python train.py --n_layer=8 --d_model=768 --norm="layernorm" --positions="learned" --lr=0.00283 --lr_head=0.00585 --warmup_steps=200 --train_tokens=866500000 --steps=6611
Each number is 50 + 12 x the weight over its row's rms, rounded and kept within 0 to 99. Layers, rows and columns count from 0. The size before them is the row's rms in percent of the matrix's.

# up: layer 4 MLP up, 3072x768, rms 0.0391, rows 2986-3012, columns 128-255
# down: layer 4 MLP down (transposed), 3072x768, rms 0.00973, rows 2986-3012, columns 128-255
up2986 099:46 57 40 62 53 57 44 45 53 53 64 57 41 22 49 61 53 49 36 63 36 63 64 68 52 67 35 42 54 38 61 47 62 40 46 45 35 46 44 41 50 33 61 26 44 61 50 33 57 55 67 55 42 43 48 71 43 48 36 61 53 60 52 48 62 46 48 66 60 46 34 37 39 35 34 62 28 55 41 53 48 41 55 41 88 46 47 41 35 47 59 67 26 35 38 65 39 36 38 59 55 37 65 52 62 80 48 48 50 54 43 48 56 37 19 57 52 61 49 46 47 60 34 45 61 76 53 56
down2986 096:59 50 61 34 52 52 60 60 46 70 46 32 31 64 45 62 38 29 40 50 45 46 42 58 46 49 60 33 54 64 49 49 82 52 61 48 72 44 42 43 53 44 45 50 38 48 58 39 65 49 45 53 43 36 31 60 58 55 56 39 64 58 30 43 66 51 47 60 69 60 39 70 60 61 42 48 59 25 52 61 34 52 26 53 08 32 53 72 55 49 55 48 61 34 54 55 45 47 38 41 28 53 41 61 50 30 37 51 52 68 55 67 58 47 31 51 40 32 59 54 55 41 38 49 43 62 56 46
up2987 097:74 73 33 54 61 55 36 31 45 73 57 46 45 44 38 46 36 65 56 56 72 52 68 40 24 37 56 39 43 30 51 56 56 51 24 46 78 78 44 49 75 59 42 60 64 40 55 62 54 34 35 31 47 56 56 32 51 59 16 40 66 50 48 50 47 34 36 34 49 48 50 65 48 54 44 55 54 48 43 39 53 35 47 17 44 31 70 51 36 52 33 50 37 59 43 53 49 72 59 33 60 61 41 28 67 38 57 41 66 51 59 45 55 62 37 50 58 55 38 49 57 62 40 43 67 55 56 54
down2987 091:38 62 57 61 48 45 63 59 49 39 62 39 55 54 47 46 28 52 45 69 54 47 55 40 44 55 44 47 52 32 68 55 38 49 60 42 45 77 28 54 48 70 44 49 49 54 68 69 48 67 27 47 26 49 50 45 43 53 64 43 24 57 70 49 67 45 44 52 56 65 58 51 60 41 59 43 55 86 75 45 48 62 72 53 54 80 41 30 43 41 26 43 31 47 78 72 32 50 46 34 71 30 41 57 68 49 55 25 62 48 55 56 38 50 65 57 41 75 33 45 53 45 49 73 54 42 60 45
up2988 092:52 59 50 50 47 41 68 57 38 60 40 63 33 71 67 47 44 45 23 44 44 76 52 58 66 54 30 38 50 53 42 60 68 47 65 48 74 35 45 47 75 49 31 54 65 27 51 48 61 30 45 60 37 43 82 44 42 49 39 50 55 61 29 75 62 56 39 49 41 81 75 68 51 51 49 55 63 51 42 44 58 43 72 53 42 55 30 57 48 34 44 52 50 30 34 55 58 21 86 50 52 66 44 36 37 44 45 24 54 44 53 50 56 63 43 49 63 53 51 77 54 47 33 56 34 56 33 45
down2988 094:17 52 62 59 82 51 63 63 53 37 62 43 51 48 60 50 51 42 37 61 55 50 47 48 64 60 33 57 37 30 58 47 43 58 40 56 55 47 61 53 52 76 42 49 61 62 46 29 62 45 58 63 51 60 43 35 50 48 51 29 43 50 53 63 43 42 48 38 31 59 45 38 48 45 57 64 38 36 48 55 32 43 56 38 52 58 41 50 57 72 49 42 71 58 57 57 54 69 50 45 78 42 57 55 50 45 63 45 40 31 48 71 48 43 72 48 62 45 36 52 54 58 55 62 43 58 33 52
up2989 093:48 55 44 53 42 45 50 21 71 58 42 76 52 61 51 43 33 37 44 34 53 47 61 78 47 43 55 50 37 55 44 63 32 55 55 51 53 53 37 49 42 36 65 26 51 41 57 45 39 55 59 48 43 52 50 53 31 60 51 41 72 35 26 47 46 44 61 46 62 42 35 42 51 47 60 44 62 47 39 36 50 35 62 35 57 36 69 48 51 60 44 29 62 49 76 60 56 32 63 47 62 70 56 48 52 56 57 55 35 44 39 53 69 52 47 11 35 42 50 60 43 51 14 62 59 80 48 36
down2989 095:27 53 55 60 36 61 45 53 43 54 49 52 30 38 40 48 64 37 35 57 48 45 80 58 62 64 39 56 36 52 31 41 47 58 55 63 54 69 45 46 46 52 49 62 55 41 32 47 64 66 62 57 51 69 53 43 43 33 47 50 51 50 37 51 73 58 36 49 50 48 39 58 54 40 47 33 35 53 36 38 56 50 50 70 30 39 61 47 75 57 48 58 47 42 33 46 47 49 56 63 41 64 55 46 50 68 44 57 30 42 34 53 58 57 69 55 85 42 45 41 40 52 55 41 62 87 63 47
up2990 092:55 53 40 35 61 41 48 45 60 51 57 60 55 51 40 47 28 36 40 50 39 39 38 42 74 50 58 31 59 66 71 56 25 45 59 52 50 46 39 45 54 19 70 48 43 50 58 47 38 31 75 51 45 66 47 28 42 61 72 69 48 44 59 23 42 63 52 45 63 52 44 56 38 56 51 51 54 53 45 41 56 52 57 76 60 35 49 54 48 49 48 73 28 62 48 45 38 40 58 58 73 61 29 48 56 65 58 49 46 25 51 56 58 58 55 52 49 52 25 53 64 57 53 10 45 51 49 37
down2990 098:47 54 46 41 45 50 62 61 37 43 48 50 55 34 63 33 69 45 40 30 53 62 68 43 69 30 52 45 32 44 55 49 46 54 40 50 51 38 27 47 49 53 52 58 37 52 50 32 59 56 59 69 58 51 49 67 42 44 61 56 69 30 35 19 68 41 47 56 52 41 45 47 84 33 61 53 47 66 46 54 51 32 47 49 68 54 44 39 71 30 59 52 54 60 44 59 46 58 58 57 45 61 54 53 35 43 55 39 30 47 42 51 51 59 37 37 37 63 48 53 70 40 48 47 31 59 57 52
up2991 111:40 43 21 56 52 57 40 66 49 49 49 55 45 50 49 51 52 35 54 52 76 70 66 45 50 56 51 43 68 43 44 43 25 51 65 61 32 49 60 26 42 49 60 20 44 68 63 52 27 31 56 37 43 42 56 52 51 61 30 60 45 44 59 63 42 33 51 40 41 57 47 61 44 46 49 26 58 40 35 51 75 47 70 40 52 52 67 85 46 49 54 20 44 38 31 33 49 67 57 63 31 50 40 58 58 38 37 50 56 62 47 50 54 37 65 50 15 39 55 35 42 59 68 44 63 58 51 43
down2991 109:65 57 43 68 40 49 34 50 51 33 59 40 45 59 58 23 33 76 50 39 42 41 35 63 49 54 33 48 44 55 49 54 47 41 52 34 73 41 24 41 49 46 63 62 39 29 57 40 53 62 32 54 60 68 47 48 42 30 50 38 71 75 52 44 33 66 51 38 46 61 38 58 45 82 43 25 62 50 60 49 42 22 43 57 43 53 51 39 45 37 61 51 62 38 45 52 46 71 65 53 47 89 52 55 76 41 37 40 67 45 48 56 44 64 33 41 57 48 56 48 66 49 51 44 35 48 76 63
up2992 102:57 44 50 57 47 60 31 50 46 58 56 44 54 36 43 54 37 31 67 29 16 68 34 55 52 81 29 39 36 49 41 53 66 67 61 36 70 53 53 50 42 52 34 52 51 43 43 54 48 78 34 45 48 51 42 53 64 49 49 45 55 57 52 42 71 56 46 35 43 60 35 38 41 46 45 51 50 59 49 50 23 61 21 51 47 47 38 62 35 35 30 41 41 61 64 50 57 42 41 45 43 53 38 51 65 62 61 48 55 48 51 29 52 61 36 70 50 43 50 61 43 53 37 80 76 46 58 56
down2992 099:49 59 54 54 87 57 41 42 39 49 31 54 67 46 35 53 56 47 53 56 62 44 37 68 49 42 51 68 59 51 61 57 57 52 64 59 50 38 44 39 39 39 42 58 61 57 46 26 45 70 51 46 67 37 40 62 51 54 64 69 43 36 31 61 46 46 41 44 66 61 42 68 45 54 49 58 52 36 41 44 69 41 52 52 60 49 44 63 49 63 81 66 51 38 48 24 44 69 50 34 47 55 40 45 28 48 57 41 48 47 59 56 52 62 68 44 55 58 42 50 57 65 45 51 53 44 60 54
up2993 092:59 63 47 40 67 54 66 58 32 41 44 33 58 35 49 46 67 67 75 48 34 47 40 36 48 53 69 43 45 26 59 45 32 35 52 49 34 57 49 49 59 63 35 65 49 57 48 46 46 36 56 69 54 57 51 50 58 59 71 63 53 53 53 40 41 78 51 54 43 47 53 64 45 43 49 66 54 24 42 57 56 48 62 39 67 56 52 51 58 56 41 26 25 49 37 40 37 59 46 44 58 41 33 62 59 47 59 41 39 19 58 63 45 38 49 40 45 41 32 58 46 63 58 53 48 58 46 82
down2993 093:68 37 52 46 46 49 37 52 61 24 73 68 42 53 24 57 46 54 44 69 31 41 56 39 49 67 56 48 58 55 49 51 61 36 57 55 43 55 55 52 63 52 56 64 50 53 64 54 45 49 43 38 47 77 30 44 64 62 61 52 52 38 36 62 38 49 32 49 44 39 41 35 53 46 64 47 48 46 45 46 44 64 56 63 64 49 53 55 55 45 44 55 60 35 49 52 49 41 54 34 42 66 51 40 49 51 42 44 53 53 55 50 51 33 46 34 58 30 60 60 47 33 47 77 39 42 44 35
up2994 100:46 74 39 71 49 46 46 53 46 53 63 45 64 49 37 35 31 47 48 50 44 38 46 28 26 40 63 70 39 49 58 51 39 54 48 84 60 49 58 48 60 52 00 44 49 63 54 49 47 47 41 41 54 64 45 40 53 76 54 45 29 45 66 61 54 52 48 39 79 29 22 54 39 66 60 38 60 65 66 38 41 55 53 38 72 60 59 48 57 65 69 65 50 51 54 63 33 59 59 64 59 61 36 50 74 62 53 72 66 54 54 56 62 49 44 66 34 46 43 43 63 42 72 51 65 42 33 41
down2994 105:62 44 69 44 55 39 57 55 74 40 32 43 65 55 51 45 52 47 43 64 58 64 47 51 51 42 37 42 68 60 66 60 35 26 62 46 38 51 56 10 49 59 38 58 59 52 46 59 42 75 58 55 37 57 45 72 57 48 34 46 68 45 48 55 45 53 51 66 62 67 52 44 36 48 36 52 35 81 42 31 46 46 49 37 71 39 38 62 46 37 28 55 58 58 54 56 71 32 56 45 53 47 27 59 40 59 39 55 56 32 55 46 69 73 57 74 52 34 55 44 64 49 51 43 24 31 49 66
up2995 100:44 70 59 60 47 52 16 48 64 45 50 33 58 59 55 47 43 58 65 53 58 65 50 79 41 58 55 48 44 46 46 32 50 47 49 57 38 46 52 47 56 54 53 47 64 38 48 40 39 32 47 37 63 45 38 48 41 45 38 45 43 69 33 74 55 67 48 31 39 58 51 50 47 58 69 57 38 45 60 61 44 42 50 57 46 46 48 49 33 47 57 54 61 50 50 37 56 41 68 48 48 34 53 36 41 60 61 47 47 53 53 42 78 69 27 31 39 54 52 59 45 65 51 45 54 48 49 57
down2995 102:69 36 39 63 38 54 53 59 36 52 34 49 52 67 48 35 47 58 44 53 47 34 50 43 53 45 38 34 50 48 44 50 62 50 75 39 49 56 36 42 68 45 62 68 39 60 48 59 50 41 67 55 46 59 52 34 30 65 48 44 58 47 54 53 74 62 45 58 42 57 64 67 52 50 48 38 68 63 63 46 39 30 37 76 58 51 46 35 55 42 40 77 55 41 49 54 46 63 18 35 59 56 47 58 48 59 42 54 54 36 53 42 37 66 49 61 40 64 57 53 50 49 41 55 52 49 46 35
up2996 086:70 60 63 47 39 58 65 55 43 45 49 55 36 30 58 62 50 44 27 66 22 32 41 58 45 45 50 53 39 43 71 57 75 71 49 41 60 55 51 30 50 37 41 56 42 42 27 41 50 66 48 59 58 47 66 73 55 70 77 42 69 37 52 66 43 46 57 60 44 28 54 45 33 54 42 50 52 50 51 46 36 45 63 43 38 65 46 36 44 54 31 68 63 33 43 60 39 61 40 49 43 28 50 60 49 26 57 60 78 54 65 47 49 46 51 55 49 50 30 58 36 65 54 51 50 43 52 58
down2996 088:46 41 42 61 49 49 52 37 34 39 42 49 58 48 62 65 37 53 57 55 65 82 55 39 50 64 25 65 50 41 51 69 49 56 48 47 57 29 41 51 42 51 39 50 57 46 57 25 58 49 49 58 39 53 44 57 17 60 39 58 53 51 40 50 29 35 23 54 41 52 43 49 61 43 54 40 43 36 42 59 63 50 34 41 27 50 40 35 42 28 44 59 37 48 51 36 77 52 41 44 63 81 50 50 46 56 57 60 66 57 44 58 45 65 56 59 57 58 39 51 63 52 57 47 66 53 58 52
up2997 101:43 44 41 34 45 33 64 48 35 38 70 40 61 54 53 61 21 66 50 48 64 35 68 16 40 47 53 32 41 44 54 42 80 58 57 54 63 76 30 41 46 52 50 39 47 54 60 65 67 52 57 58 39 37 49 49 40 58 46 57 47 46 42 54 39 51 28 45 71 58 64 25 51 60 32 70 55 49 57 46 36 27 54 46 65 41 40 47 73 52 48 54 32 46 66 49 30 53 64 56 45 38 48 59 43 53 49 61 39 47 59 39 42 77 67 45 53 46 30 53 38 52 59 32 57 45 63 40
down2997 101:62 60 44 57 31 48 75 39 42 54 46 53 59 48 54 37 45 67 91 47 42 54 43 69 32 50 64 27 48 44 50 45 48 48 41 25 35 27 48 33 48 49 49 28 63 60 37 52 52 43 45 55 71 45 37 47 45 51 60 53 50 47 61 33 55 42 47 68 58 52 59 52 55 41 46 50 48 60 47 64 50 53 37 52 51 55 51 61 37 34 49 38 62 52 42 56 58 62 47 57 52 46 56 32 53 37 65 46 66 29 32 41 51 56 74 55 39 68 42 24 40 70 41 52 25 33 62 42
up2998 095:50 58 38 33 64 41 35 37 60 50 56 59 61 36 58 42 55 53 57 70 34 58 29 58 40 45 49 57 32 65 55 46 40 24 64 55 57 52 65 39 43 35 68 48 40 56 53 44 49 35 34 65 47 62 54 42 44 54 58 47 56 45 44 47 56 49 54 83 49 40 65 52 76 55 65 39 63 63 54 41 52 47 66 39 43 61 51 49 72 65 34 48 68 46 72 59 40 54 47 49 70 69 25 63 45 45 42 62 50 50 48 48 52 42 68 44 42 37 28 48 43 47 30 73 43 44 51 33
down2998 096:66 35 70 46 36 57 49 57 66 53 49 38 50 30 57 37 36 46 45 23 52 54 56 51 48 83 42 62 54 54 53 44 51 49 50 43 32 49 36 50 49 38 54 61 71 47 54 35 39 69 44 48 34 50 47 48 46 38 69 70 60 63 55 51 73 37 51 34 75 48 35 48 63 42 49 51 38 24 37 48 50 44 44 49 54 44 56 46 26 80 51 67 34 81 31 57 52 59 60 55 38 39 56 49 42 57 48 36 47 44 46 50 43 68 45 55 67 27 74 37 49 50 42 48 59 54 66 60
up2999 103:52 60 44 46 37 44 47 47 54 67 50 46 51 74 35 56 35 27 67 70 18 62 44 23 35 38 53 46 51 47 53 44 70 49 66 77 42 54 69 37 54 53 53 35 34 53 57 45 49 37 55 41 30 62 43 37 55 42 39 60 46 54 78 59 35 51 42 56 51 34 33 49 48 62 65 61 55 47 43 39 37 52 61 71 54 60 60 43 52 35 46 40 55 70 36 44 53 41 19 54 58 50 56 61 54 43 51 60 57 59 71 49 61 45 59 80 61 46 37 57 53 52 45 43 53 36 46 52
down2999 100:56 51 44 52 45 53 47 52 48 55 52 42 37 48 36 44 41 37 48 45 46 46 70 59 46 43 49 65 27 62 36 47 50 50 54 43 50 39 40 48 42 63 63 45 58 49 44 48 32 34 35 56 37 47 44 57 46 61 61 58 52 41 51 48 51 53 32 48 60 48 55 61 65 55 63 28 33 53 55 42 41 40 62 45 41 42 46 47 51 55 74 58 43 51 43 50 71 48 72 50 45 50 53 48 60 35 40 62 56 44 54 50 58 62 49 24 41 70 47 48 50 35 44 39 63 58 59 42
up3000 092:96 55 63 55 78 48 58 65 39 70 54 72 43 46 52 44 44 43 59 44 44 55 18 40 57 46 53 43 33 44 54 44 50 59 47 49 49 55 58 46 57 52 72 58 63 51 38 49 58 59 35 43 64 41 31 57 58 34 69 52 53 40 44 35 53 56 38 56 55 46 62 46 56 52 37 58 41 62 63 53 68 51 69 52 56 32 40 34 71 56 58 40 43 56 56 59 65 40 49 51 38 46 43 48 39 63 49 48 38 61 51 42 36 60 24 34 57 63 73 49 55 30 70 64 67 50 50 67
down3000 086:47 58 41 42 58 36 52 52 49 34 44 61 52 64 60 42 28 60 60 37 50 34 45 54 61 40 70 38 47 49 33 54 54 46 48 43 63 37 53 42 41 64 62 52 51 42 53 55 50 52 39 65 26 41 70 49 40 38 59 45 54 66 43 43 73 55 49 49 45 42 27 51 38 41 63 58 49 49 41 61 61 64 41 32 43 59 33 55 61 42 47 49 53 69 38 59 86 39 45 64 66 32 26 58 47 46 50 50 34 71 69 42 84 42 58 39 32 67 57 61 37 62 62 46 84 50 48 49
up3001 084:72 40 48 40 64 46 48 44 47 53 52 29 63 50 66 49 40 75 57 49 45 66 33 63 34 47 52 53 53 75 58 49 46 65 60 39 26 52 76 58 39 44 65 51 28 41 61 31 51 47 39 55 41 47 49 34 42 45 58 69 57 67 46 44 57 40 55 21 20 47 46 52 53 51 48 34 79 65 59 39 53 60 59 68 52 61 44 42 78 65 42 44 56 32 15 61 56 35 50 51 45 46 44 72 55 66 56 45 42 36 49 50 61 55 58 50 50 68 46 44 41 52 48 50 53 34 55 42
down3001 083:53 51 35 50 41 56 49 55 70 53 38 45 52 56 74 49 54 67 53 66 73 29 42 50 66 58 28 74 45 38 51 69 46 36 46 35 44 46 59 57 49 31 59 54 66 55 47 40 59 69 25 66 40 46 28 44 45 35 55 31 36 49 57 40 41 54 46 35 66 54 47 36 49 59 39 49 68 31 46 49 42 47 19 53 53 46 61 48 39 49 44 43 39 45 41 53 31 42 54 50 45 36 54 66 62 47 42 47 49 56 47 50 58 34 53 68 39 60 36 56 48 52 51 51 56 76 57 29
up3002 088:59 51 65 55 70 67 87 49 44 59 48 42 53 67 59 37 56 50 48 43 34 48 57 56 59 52 52 57 69 51 47 35 64 37 45 65 43 62 66 54 40 46 55 71 53 64 67 48 47 49 51 55 57 67 72 48 35 33 42 47 35 34 40 70 55 62 66 37 33 39 61 46 40 57 48 48 52 52 48 36 84 61 62 33 30 44 41 50 52 38 36 24 59 57 52 47 52 39 58 27 38 47 39 35 60 46 51 67 37 65 49 63 60 49 50 64 56 45 47 38 50 88 34 56 59 52 51 53
down3002 089:64 50 55 45 55 60 37 39 59 70 49 49 55 56 42 54 52 39 57 57 32 54 38 39 55 58 42 48 47 50 56 59 29 34 25 37 44 72 41 58 39 38 42 38 62 80 64 75 50 66 46 46 75 58 44 42 46 77 65 52 71 77 63 51 15 41 43 28 41 52 57 69 31 48 31 46 58 57 49 19 48 33 44 65 51 01 53 67 44 19 53 55 75 57 55 51 55 45 42 37 33 30 56 42 58 47 37 67 63 44 45 41 49 58 36 52 26 69 60 65 66 64 48 36 55 47 52 51
up3003 100:49 57 63 74 30 49 59 31 46 58 52 39 62 34 21 42 32 49 41 48 47 46 36 51 49 60 41 49 65 44 53 61 37 44 49 37 42 64 68 53 36 47 41 39 56 46 42 61 29 55 47 24 61 40 45 53 59 53 42 56 61 41 52 36 47 62 51 29 46 50 75 40 56 47 70 70 44 48 34 61 40 60 48 66 37 37 51 38 43 67 67 59 57 16 59 45 33 67 39 60 47 56 20 45 58 49 44 40 46 55 66 75 48 41 47 52 62 51 40 30 45 57 64 41 66 58 46 45
down3003 095:83 60 51 44 46 40 54 46 23 54 43 50 46 55 75 42 41 41 55 51 59 46 80 50 61 68 53 39 47 45 52 50 55 43 71 52 67 41 48 38 51 57 62 68 73 39 36 52 54 55 39 35 46 31 55 59 56 39 64 60 39 41 39 40 48 62 56 43 69 52 39 56 61 61 65 35 38 54 47 63 50 14 40 60 45 41 58 44 61 35 38 47 59 54 66 44 52 52 68 69 60 43 47 56 64 27 35 30 58 44 42 59 51 47 33 54 43 45 39 36 72 41 59 60 64 53 50 40
up3004 087:14 50 64 32 47 42 35 50 53 47 50 46 51 65 30 60 34 58 68 43 32 62 64 68 36 54 47 44 57 47 48 65 82 60 36 66 49 65 52 47 52 54 52 47 49 60 50 42 51 31 43 66 50 54 55 43 44 43 63 27 58 41 39 46 49 54 71 62 75 56 47 43 61 58 84 67 47 45 63 53 63 47 48 33 44 67 42 43 85 49 43 56 34 50 46 40 51 53 56 67 59 47 00 40 41 43 52 38 50 42 52 62 34 57 59 49 42 56 37 43 49 45 36 60 82 40 52 60
down3004 088:36 48 61 57 54 55 47 58 65 51 35 60 23 43 44 50 48 37 33 46 10 47 56 54 53 49 32 54 38 54 33 40 57 38 50 47 46 37 30 47 44 27 30 61 70 67 50 54 31 28 48 58 39 44 37 55 37 30 47 62 43 62 41 45 34 47 73 48 56 63 54 55 57 45 58 35 40 60 55 43 66 44 68 41 59 61 41 44 56 58 29 47 77 44 58 29 50 50 64 50 54 63 69 58 59 55 55 43 42 31 17 53 63 44 61 59 64 45 44 47 57 41 53 47 70 45 55 48
up3005 089:65 58 50 54 58 49 65 34 40 25 39 42 59 57 63 53 49 46 34 52 63 40 63 63 44 27 47 24 49 65 67 45 54 49 55 51 84 44 62 52 47 40 66 46 49 63 45 69 61 43 68 33 56 38 50 64 79 66 47 47 56 39 63 56 47 64 47 63 38 41 69 51 56 53 53 56 37 45 42 48 58 39 52 68 43 57 48 57 53 44 21 28 68 52 39 26 59 46 52 65 52 39 54 38 44 44 30 51 55 64 59 60 76 47 41 54 59 56 43 33 47 36 45 52 65 35 57 69
down3005 092:50 44 19 44 51 43 51 64 51 54 50 45 52 59 63 43 55 60 80 33 54 40 65 34 63 55 62 54 45 27 65 39 24 51 47 56 48 46 47 35 85 29 33 37 58 32 68 46 37 54 58 68 78 52 51 48 44 51 71 45 55 50 52 47 55 47 53 59 48 58 62 63 45 56 45 41 38 57 48 58 56 64 58 52 48 58 68 43 51 37 41 30 57 46 51 61 50 41 58 42 65 46 35 44 58 40 48 48 44 62 51 52 52 56 53 39 62 53 49 56 48 74 63 34 52 55 50 53
up3006 103:56 60 46 42 50 52 42 60 48 50 56 45 40 29 48 39 47 56 54 51 42 43 59 57 31 39 54 27 49 75 58 30 62 41 52 38 46 45 52 52 74 45 69 53 31 41 62 62 62 57 41 52 62 28 42 51 56 41 53 26 58 47 41 47 71 57 36 53 58 40 37 45 44 47 37 29 50 49 48 50 33 54 46 65 53 51 36 39 41 53 42 55 54 59 35 49 31 50 50 65 51 61 61 48 51 52 64 38 45 50 32 66 39 23 42 62 40 48 40 48 60 55 40 55 48 54 52 39
down3006 105:49 49 51 49 72 54 52 57 45 58 53 47 53 47 38 49 52 42 43 69 50 45 60 50 55 50 61 56 43 56 47 30 49 48 42 36 60 55 53 49 21 34 54 56 59 38 37 53 40 51 53 59 40 47 58 49 49 44 53 51 66 50 52 73 44 69 65 41 33 30 51 48 56 69 49 42 51 28 61 46 41 37 65 49 40 40 51 40 60 54 54 73 41 69 50 66 37 45 60 52 58 34 52 76 68 42 47 40 40 48 43 64 58 60 36 48 53 36 47 65 43 56 63 73 57 68 59 37
up3007 112:58 42 48 33 49 34 38 42 29 55 59 34 49 25 47 43 38 39 41 09 56 70 69 48 69 49 53 32 20 45 66 30 60 25 55 35 54 60 59 52 44 37 49 45 56 59 46 33 47 21 58 53 44 39 27 47 55 50 57 43 61 72 56 43 54 53 57 66 44 37 45 48 57 54 58 50 47 39 35 49 38 52 56 32 38 51 52 17 53 52 45 66 48 35 51 55 60 55 48 65 48 64 86 53 49 42 61 57 41 45 44 51 15 85 56 65 56 46 45 65 46 55 63 42 45 42 38 45
down3007 116:49 40 43 48 66 33 44 66 41 51 45 44 28 58 52 72 57 48 24 53 46 66 39 61 44 62 50 59 16 36 59 46 67 52 54 65 37 66 71 63 58 40 50 44 36 64 51 45 39 61 63 40 45 40 56 49 61 52 46 42 64 50 46 39 38 54 66 44 53 60 52 43 56 44 45 50 44 35 36 76 61 52 43 64 51 51 33 43 54 54 62 50 51 48 43 44 67 63 35 62 49 55 43 41 43 61 35 41 53 61 34 43 32 45 59 39 51 34 50 74 60 36 49 41 43 42 53 65
up3008 097:62 25 39 44 59 45 38 50 34 78 62 31 38 45 40 52 54 43 51 54 67 51 68 60 64 45 37 51 52 66 55 55 54 53 54 56 45 41 69 66 44 42 50 60 57 41 51 39 58 74 54 49 40 42 53 44 42 23 51 50 42 44 66 55 50 56 46 63 48 48 25 43 42 71 59 47 57 65 44 48 78 53 46 41 68 36 73 43 79 64 47 59 68 72 47 63 49 65 66 41 44 53 67 68 42 56 46 45 45 52 56 38 63 48 53 58 53 66 34 72 47 55 67 38 62 26 43 51
down3008 097:52 56 33 54 56 29 48 61 67 42 57 47 50 49 58 40 56 62 34 70 52 44 43 44 36 66 59 33 38 65 35 38 41 68 50 57 60 47 72 42 53 48 51 52 58 65 46 49 56 41 57 41 44 51 68 27 52 69 58 48 33 47 50 42 40 58 48 68 73 65 45 62 56 47 55 51 55 53 65 48 47 60 63 57 65 53 62 38 43 56 62 52 48 48 41 47 40 51 52 54 57 46 46 42 50 44 31 36 26 47 34 61 40 51 61 51 39 49 48 40 36 58 59 42 46 58 35 67
up3009 102:76 69 57 42 50 49 42 54 67 43 46 49 60 64 59 46 56 58 65 53 43 45 72 70 52 55 50 51 55 45 62 24 50 34 49 45 28 68 48 46 58 35 47 48 60 46 58 53 53 49 55 32 53 62 60 33 52 66 49 60 59 61 39 47 45 47 34 51 32 55 50 23 59 22 60 40 62 39 48 54 28 31 35 32 50 63 49 63 66 47 43 52 59 24 45 54 52 40 58 37 60 66 66 49 67 57 46 06 36 45 24 44 42 68 46 51 29 36 44 31 51 52 64 47 44 34 37 53
down3009 105:44 34 49 40 65 50 59 69 51 40 39 37 48 69 53 38 33 43 64 45 59 40 32 64 49 61 32 51 59 61 22 33 53 51 52 51 55 47 56 54 61 52 40 46 57 45 58 66 41 66 63 67 40 42 56 43 70 44 47 69 49 39 50 33 49 28 60 51 33 56 70 50 38 56 59 50 50 61 63 40 56 51 56 65 50 58 44 50 34 42 62 64 49 48 58 67 39 44 62 57 32 53 54 37 43 24 46 39 74 46 78 45 54 53 29 46 49 58 67 50 57 46 59 40 38 42 46 58
up3010 118:37 43 54 40 49 59 70 30 53 45 52 54 65 52 36 62 48 39 57 64 71 50 71 43 58 42 52 40 61 37 61 65 34 45 48 44 66 45 39 33 45 42 43 58 42 40 45 58 47 44 72 59 43 59 59 51 40 42 65 59 52 68 45 33 46 63 40 56 44 47 59 57 48 33 41 55 49 67 59 69 53 29 57 35 49 43 45 34 54 31 36 33 47 50 35 70 45 27 64 41 69 34 43 34 29 64 51 48 37 53 24 53 51 57 63 60 52 55 47 57 70 51 59 43 44 45 43 51
down3010 105:63 49 39 50 54 40 55 55 44 59 47 53 53 41 53 54 42 54 32 41 41 37 56 41 61 47 63 49 58 51 62 32 48 40 41 41 42 43 43 48 46 37 55 26 52 51 41 73 54 65 55 49 61 43 46 69 57 63 45 70 46 41 55 56 29 64 46 22 63 58 57 57 57 70 57 70 62 54 46 51 53 51 47 50 63 66 52 47 56 35 50 22 39 45 69 41 35 36 67 68 64 59 23 16 40 50 42 38 54 61 40 38 78 56 66 40 54 57 32 49 53 70 62 57 49 33 34 71
up3011 084:55 34 54 70 61 54 38 41 65 66 48 33 48 52 50 44 50 51 77 53 62 44 51 36 51 54 45 60 50 62 40 45 51 47 29 41 58 64 49 44 56 47 42 74 58 57 54 76 47 26 52 34 52 39 57 44 49 53 68 54 47 50 44 65 63 70 65 86 48 61 52 57 70 62 25 37 68 45 43 45 53 40 31 32 50 49 61 56 61 50 57 50 40 55 42 52 46 69 66 37 42 42 51 30 48 35 62 55 45 46 45 46 43 52 90 62 58 55 57 55 54 64 39 46 40 47 46 65
down3011 087:57 26 51 58 41 59 52 27 53 61 46 46 50 60 39 42 58 41 27 62 36 35 55 37 57 57 33 51 62 48 74 54 54 44 43 44 47 43 42 72 57 63 46 56 51 28 55 47 76 57 55 55 25 73 41 54 65 42 51 49 44 47 43 48 47 52 63 27 49 55 54 46 40 58 25 51 50 36 52 45 60 71 42 36 57 46 57 28 22 56 49 43 59 45 66 59 51 33 39 57 60 64 59 50 45 35 51 76 40 64 65 85 43 47 33 43 45 43 42 40 56 40 59 59 58 55 43 49
up3012 089:64 70 20 32 37 35 58 49 37 54 38 54 32 41 46 45 61 63 57 48 65 26 61 46 41 31 46 50 42 43 60 42 56 58 26 22 54 57 17 47 53 49 41 55 36 51 19 47 71 80 45 38 57 65 62 61 49 69 75 49 53 48 57 43 51 32 60 55 64 46 44 35 40 78 39 35 39 53 58 43 48 67 49 64 31 36 62 48 43 55 76 54 24 38 48 54 55 38 48 48 59 32 58 58 66 58 50 36 67 54 44 77 63 33 45 34 41 51 60 55 47 48 55 60 44 60 14 56
down3012 094:73 54 55 67 49 31 60 39 45 56 63 75 49 57 65 45 53 77 43 49 45 54 36 67 27 48 47 41 64 55 26 59 41 61 52 41 45 47 64 45 44 62 38 64 44 45 50 59 47 57 69 43 40 37 45 42 53 63 60 54 59 90 73 36 53 40 57 56 41 42 51 65 42 52 64 58 50 44 51 62 36 57 44 50 63 41 35 65 42 37 52 51 37 46 54 59 55 50 43 61 42 57 55 41 43 39 59 49 47 71 37 37 38 49 71 50 57 37 51 64 64 47 70 52 50 53 45 36